Part of a small language model's weights.
Architecture: rotary positions, embeddings untied during training, normalized queries and keys, some layers without attention, normalized values.
Each number is 500 + 50 x the weight over its row's rms, rounded and kept within 0 to 999. Layers, rows and columns count from 0. Numbers have three digits each. The size before them is the row's rms in percent of the matrix's.

# layer 9 MLP up, 192x64, rms 0.151, rows 0-191, columns 0-31
092:531496491507511525569458476580574460422458519532508393469477390444545516543544521513479501585563
101:520471407388518506537397470448487515495467430531439549483495591513432476612449521443473454527536
093:494441524472485512428489507361544516477500568545556464501541579474578471438531542503471485556533
105:429462476479506476493522529426435417426522536515435565426464526519477468474517452508492464420496
105:542448478533407512484563457533438475539507414535519438549513500455522561523454479479488520595427
104:555496520478428475502427436577434479434475493513484566499531561503523502508472547504538511467535
105:491552510487495422479459547453523445430479559489431587452538515627582472501488490440454505394492
097:462449556504440442478559534516455539441486509498408552558489546492530545553465472506446472432482
104:537549573438416500554452532406450453431501382500534514464518515452468453501536505547564538577560
099:455492370432471465507565489521527508459506457465517469475456544516516507585475500495442468480427
101:518446415477462504532506425509492479457453486531405556549524508517623485514394522575434492513547
099:513564468526497502595461480449646536432528494431562401527530476527448473545515630442590494453485
100:429443601497529558468411401531498533467512560397545460517514553440510507507462476579602422526460
104:472536324556514471488599450548506440486483511521560541561564593527421556570506435480462584579510
096:450483483517508428507471503478563482527444471540412542450468539456531345489527506618512445557511
097:436473522498536433583480497547451467539515553515388628533535577559557416452570513457489470525519
098:534488389563458425505551480452481526508490595521553534454546544531562527581513499454397511528411
087:554464501518562524529543521555443537544503580402470512515513420567441452429513453518439540454465
099:456450449452474554526546497465475500516600491471551367590524466411576489506482511486459499493471
102:446582451466471508558501520485498484532488576480600502504465491461527549490505488468434546472499
096:486459514480392437495463504476489550519489567506490391467454476495540555457440506466514548527462
110:520513577516538442463459541521499480524489539531420458502481574504492387514383496524441584587490
098:514513429522436522512450411599559539476484458582573468627494485493537494485530521537510489509531
099:512553449474507443556420521429495518547527508450524532503532482542490496452613485628500465511495
093:453532547537432607486480495571537522474534458544530434468538533461415515508534539472423524455513
082:529537523644435584504496586546563514493444500576515569512494537529443491528497465454489482626507
098:512464436438510416469470572541537416481526494550492464405536504452467399531459556496587561528421
100:484433468465426449515447510447521486555514548528523553475474520471452478547565452415509517536485
095:483501476521509521526434478529457592403495536499536454465500522479593473502540483505603470519498
099:501531446496523535543538502461524536493494490490545506587513554463517450520436593520481524459469
112:498436530561490561487494542635471475461479567427509511496488470570508533418467477534426497544511
098:428552500493527581434462476497497574530546605462521482554520486491575466420447525507450513526387
086:493505556481514489477568490479454570596607467480492513591530436564387538518463505525413511539464
094:560514513507417506413539480490458528526495592462524413506426512543427520489427463481518555496464
091:527475480492552539528615475457450614473571534422464481521530420592549519407443570481408512499456
105:481485523512414519528476507455492504452493540563522457474536463446583506497594544488582506482540
095:428576485520475551493523491415529643477555541533474471453557454501499572454465513622532531478517
098:561482454569457440444591518483514498550441488560506438451513510519438492537504516555472608462573
104:530422501467550480593536548487528559509502405513499507526464471551604441473568415551515489498486
095:492469537576474515524574548527461452489425380531456475402563469551591515507559555441559553444465
102:514531473514550547412474504478536485498511466464564371463358450465470508457528534593552531600465
104:509428495541492424525581527450589530496537494489427423500435574491466539521476501440395445450534
113:487436553516439555500483533562470477401524434462413453647456496467480521563579513495484474546527
103:429447535457416525410596476486486519524504482569471569516490451490543588543496525514478515516465
097:493523534434433520433558394506409507575495565548626514507496555536525459482464574547449466474476
103:484496504475511487462509470571457460554613553629537531494503432447464449497551461443512531526528
098:483481541523478468464464530460430505425358532476454557503414515466522425599511510562435560491595
098:502498486539514493485410466504493487521471477503485495590525577485478449462468436527527436512461
114:473503577492543524511501459533602499401554486470560477505512557479402484485578598461472498530532
094:543520437551504402474519530404415530511513503439425524493522535399529467582446468521454544544510
096:438492436434472542376591452413565576530482505509497539432498425497567431536509533461507539551480
088:487545566499569431502488443576452480508492462550469484471421478574489416480507475585511451413587
120:505604481456544488500428541453479491570485496394491465502468515563477532450512530553544451542468
111:475527427480548533495521309515510489478459476508458467535497415489498627485552473512365427446476
091:531441529549473499436471516518498551486476475530501486515509480474574487450548447522484572527531
104:437559541544524527492417549651420480551539518456546517468493486521522458484496485499538474495578
099:525546531472532518492512471564512512555491487541516366591457517505461503473562488522448557493505
097:446500514499544528392442527515494503526511555529517342457473544549409420580525522516493460577489
099:614534457468543402435467506527524503537517508531463525505578563507488428469565465549518557512513
101:532540602408476482417496501499484493546499519502552478528530542503524517424451503503482617519515
107:502564619509452488455415484424582464449511514518520550525509427416532527532602519453408497471522
097:465582538462512444449624455473501478570524476505511534564558505514515532520461432517422634525453
106:503510492477515514517495484588471448509476444538509552497548566554576507450493499583565416506521
100:451578501539449508468537485470511407501524464532495458431536452619529556484508522543483534466509
107:454558511484517430549483513450525499559549456572519564484555499458534589438431516546585572412505
102:485535545503487438493501470468482468457505566537582518514498462562454436386453529560613465438453
103:561511555554444502435528507474532446495516513548480574538507329427505436508482472524568537494435
096:496459484506543333576509559488515439482447540541478570455517559422497441489510554581549425532528
098:534524448472597511574494497606477517492550566456498499474503461507391453510536507495413480426431
100:516528532579525384553490496475619498474447457544430566429496476508503416468520445483497584498524
090:528437573500505555451460482526501468468512457500463528391564482444601513431494539436447495453574
094:496541503504457550414554416633535426551487537451608428558548372482582519478515498435502565498424
100:533567511448504555442556572507431417502552503395547517614542497472564496436514482533526468548521
099:600377474471513472466369525461482454461590490470536544484447599502489596396577533528524497507484
099:416488561420515535537456492522507518430538525452486572529464482458489496569475524515518464586454
099:426474468485514436490454351622505527521497513539472557442483453532469521596505569511468523519548
095:569497494543473501495493590481541477514559524431507495537378506539541484607360499576496527554472
097:529593568608387451493563548530440524451508475650542464468568514520576496558442477454504541566517
096:478447455547469477465644555484395504432496466560473537560507533476467500448450502552510401429546
100:537455526568463513549453488523516489581470563436510504542467417534444541580461504479528518487454
103:478567500484509476551516515553487532513500534472552510566567403434487443545499484477504398561459
106:488434532507491448524492449507500557410543455458535486497415386444503467378457563562533470543427
104:477558526413393495494519631520503567511432524533448510507573407485465536482455522431598480529436
110:485478549518521524428481516514538564617490493446464558509511525582538538471530499490464477501633
095:565555539487496477481386594468501425487449467462500481430514557529598517488570448491534528496493
103:477561475411559486529527508494542586617543480550520454476481450450544572445577590522481524495438
089:543515553487520586448482409501462525534542526613538515432534500512488547465461475537423494454571
106:488576513459551502481544654465551539488478457528656430510522421496503551497515499483469492471513
097:434566606483640438484479397496497547430577501407436440569572505520444484473463494477539524569504
102:553535605517551473499449537576438467490518476538497432452558627562469509459512518545533482554573
093:491603546445563478577443654492488523501446470492516510432466535417486530424529449490429509434413
104:481510497473484543432536493618443420458462477455539529546422557492417533452604566515468427526406
099:532440434611483471453484514515457545431498519430468565507428499432509524455482508535589404606509
107:521539499429481401640477510524463410443514542558463438432500451539447445491629473527457552484515
100:533514578524413485530390459515552535409566435503466397484424492405540431528524489515482531434530
103:516530510396502457520558483489592532499610482534577412500460498478460534467459472514512511460420
103:431511464504554585521484504528451501492462588548457484519509530355496479539454388480549508514550
104:490425502464495446504420504530472467552504410510429600471507470425502456537589526531541510492457
093:452527476450464518525430519458501575409451521437596503452489505454437396498435558519542465503519
090:563486517513562539480511440518486499500517514453494489619455549596509465467442488519563423565554
103:419511431510487526448403472546578548426513425473558454540512385458465468479482432590520514450468
097:530520524468558520444582427542434513529559477473548441521483425475491568513476565476458489523410
103:578558490550495479521551463507507419408452473505465542489486578394517541456457536498542484515543
104:413469481520517465611582549423471541510491552476512484437479443538521489459550486454533576437413
102:523463450522604541523459463465555561410493434474499503575519535481437491522416515552544585557626
097:552521491509552417480483501519513424484466520640484477496537534553489527512589499520604393512403
090:535493563593519489525518392528494563515474529475444517425418505489545528443493475524567444435519
095:482463570532451480453456466499431389410483427495572521516598492517451579559556500491549556487477
103:549492459552453582391508504503469513488461515483480416497489515462574499386505476472427458573521
111:410473456429563485462418470535492453448464560450465558487415536394476501474391569449464577464468
101:495424549501471510445487577509530500391453467463508534497514540490470474576523512422427570480493
100:483473441600481504514591491512512512514478498504503484536500412543510546476536443499539612586506
099:483510410437475492511466442532510443460500427555542542470478491527492496482564474556574466562433
103:500579529490515498605530471454510498517633525474575468499505481535473554434533502454394523449404
094:599499509544496441472491512555543504540430500416435498466551507615472504459514405585465443511502
103:469604518483497526497462467513454550523469432521581403511438526576537584544441524378475490548503
095:557481467451558498502573391467499615534561494447467534537533501412572453394511505492476537477371
090:485474479406402459556459506489482429531418420442474498477448496457556487523474560440544537532465
105:483436554536519454620454540474499502496429564541533527478514503507507457512595473547446402454599
105:538571507531515562576428498562577487522507438478584469521454532477515468442549499450483433456424
096:536524522552561408467542519522493471549480464524451429529437491440610465490496388539491469503478
097:492557465520428484485509460591470487461464558450539456432374523491526518468524409512418522522502
104:585545527514445557501515559496506445462492491523556582509394453559508495525497518489569484417517
089:482552538531497401654476455469536473501495500523466454470441510550440459526536495595538425516458
104:489439504472522548484505485572419556498444439490385442528521513410525471426574439506333439522515
103:477607531443522409525410497580549528499430432505493575572576512423509511483471527606489451488512
098:497549498447527444440493579575422474472501518475541511576537468527551505499394525552535525503563
100:502493536475415574591498393441472508419540501500520564445410469487613436510463471469545527509551
103:593561578553512503458482523472423520466511490525550460440488528505523517467487459530473486522504
094:562481542582487510500456548490483505535474444453432472462533514617529517563540486508478548591642
093:542505506537489478479478532560360489454511550556603533490374553601480556482612464496506468506538
101:547513545452451444446468448594449447554515599480483461444484515472540609494513507479493531460523
099:484463474528458488518580494506457466471498499500453593462456602462475523498495514474539535483512
097:469538601497493435564462547579546464430447533550473510556418516495621427468555480580425539496581
105:520453381529592537550443442461536452481412437497421491576543465541514537491485536520515456474489
096:526492431486476432474500523512508503447519491531523571461498472531483373528573618482529517485496
095:516542473542499448574589485481435547379478519598534424491516486453488432508448499398543578586459
105:454403551538550536499510462451446590473486490530460463474537590537462515559529470593560515454555
108:491502429508514522544581449573481475545488581504559435463544488595479561533513448512425515584495
103:436609531535414548492587501492456492526540539506544506512495417572527529339516517441527457487456
105:553459468504500472431510510415479477481435488513451585513504459558499409533528416548607618524547
088:582499535430530498484507439545511420574472458429474467533528490509480445558443593526450509565548
090:470539489443405449520375430608452473504508459494475474475517450556524493508598464503512506510453
095:441515425460459535455532429455570562520537449390423528467488531553486455537528529429407542479601
103:524458465448499515599332567516569513502468478490426558502467547504483391453543440525462512472529
107:585436555485489452442555538483420464599379462483476540463550453507513496505541452507503581404512
103:490515472466574492513517583611508455606517496509476541412468606497444412454615495506464486524502
090:509510441543394534535527527586497530515495503512565485550477415566392525564474498499493492455521
104:484556455501535361514448462468471544500551456587463534466609513595499522450416474546542514508505
100:535532605550433461570541426521478537502477555459567505560528546415523422416471499570463515504499
106:491553394508484390473510407480448488490534532486484500566530534465504572513615509478416469507375
107:398446560516541552426467510535533576562512472503476407504498453394541494520505449514479434425502
100:444366516498562437459441522465479463550512458497504490515524596537496408466435472566546531536551
099:451544485542443503511526583439530488525491558481489432442503558421595529497479435505472438467481
097:511490441557521455512483508544502464446446585566508469498506540483404503480460428526457420484419
095:447587466504516404501483497458445492458460536510638529516597431475524490475536566454536545496442
101:463457451455465530464456489512478480476516486521555611587488535414469520442637521511517454518447
091:460536478429578599408519603454469530517510482474555483470501458525540606473456506410449374528525
103:604538474491529492529446511423583567554485416500529537502497590536431494523493529457453506438501
095:463491427485603525482556475510555546546518565485613531460499500414408551455541478546576581430536
101:487467522476468510481479539553554521482503523562455441455519547476487578476552523572422488414442
096:497457520549444457461555518626533508490470518488532518518463505468451442524522569470448529509528
095:618505406565438547428485606518472497494454492472545448504547442524452401448547444470456488560461
095:496596540474551617475495443450523623465540541501531495565501440528482561461553499492473531523502
104:397456517508492472524555555509485505591558542413469602463527473537489431515467547526616398530448
103:525477533578515491454500527511425432437390409601528465444514483498536479496526498546453471523515
099:525507530464530535500477459429557562469467491450432554503473490505474493486495543499593519476544
105:460481469461486474492507552527393460471521502478533539511442458517617535533463493448495534539448
115:574511509455445435550492473420468629479456583400434534591422457556482442460527520407551515487504
102:444488461521484516434474404512465520562547555515511458541472494450434518538487566490536529600454
096:433534486493560523492528515556512605585472553444497502474485500555538396422505413496558497452483
100:526536460520463532514522484590528553644448465532440553468547515509520493563424501436437507461446
101:553432471553551518492572460490483409485511484486482490480531596536540460545522455606455549511510
102:589400546572553436591529439474517587488500499514473522497533504546445459420487485513489401474528
097:415483407540460521543461479512502553470540520468507507452480502545489413441506513491531450424588
096:405480517440499557488484514479494589527512373525607578483489458535502492449527468503377498440551
098:478501567452495540492440560515480515466508459560578504535449489490443612474511492420470506529452
106:544518494539412523540520489431564484483575523548466519499444472343591471520460513550426480488525
108:520499508560503443562473475467503458462459489475380559482404435549595522546517512547467539509551
104:564524561531595430517438573527470543475502375476470506510504551441515563501510526480536482488532
103:493406395497574460587459572571577503525515464550551540393532515529470411505558518488535418506498
100:491538468517486522386523531532433508450531551497562479533498433462520654547457511494450479506456
101:554471510520520599481527470506463548406519515586397526535520575454523541483531494500493521399532
102:431549506491571501474428519646533556494552441566432516528557530507518507484547450509510493502513
104:463512416493568547444559401391503504468544508509471442457441545569470486507414565521426540518402
100:520449446520582456544447533475554548548530391561501458464515472504543432491490475565614499446440
099:522490426455475447577466601521454361477478550492466503455466500530465509469515485490485490552475
099:586457443478487519492474549593405482526469581555542518399468547502517461567532523504457496492561
099:413477504457569573533456502521526484597486527472531387540416580549459483521473495466516505472418
099:492504545459499527432534459521497522468520540405611451583495438540496493551460540457579527475530
109:474441499578394527463540434489449459489529494453488524548495464497526467567515472485537435474479
101:493424394439434527515459515584448508452460404490486509526518560528417416480547497506510506517548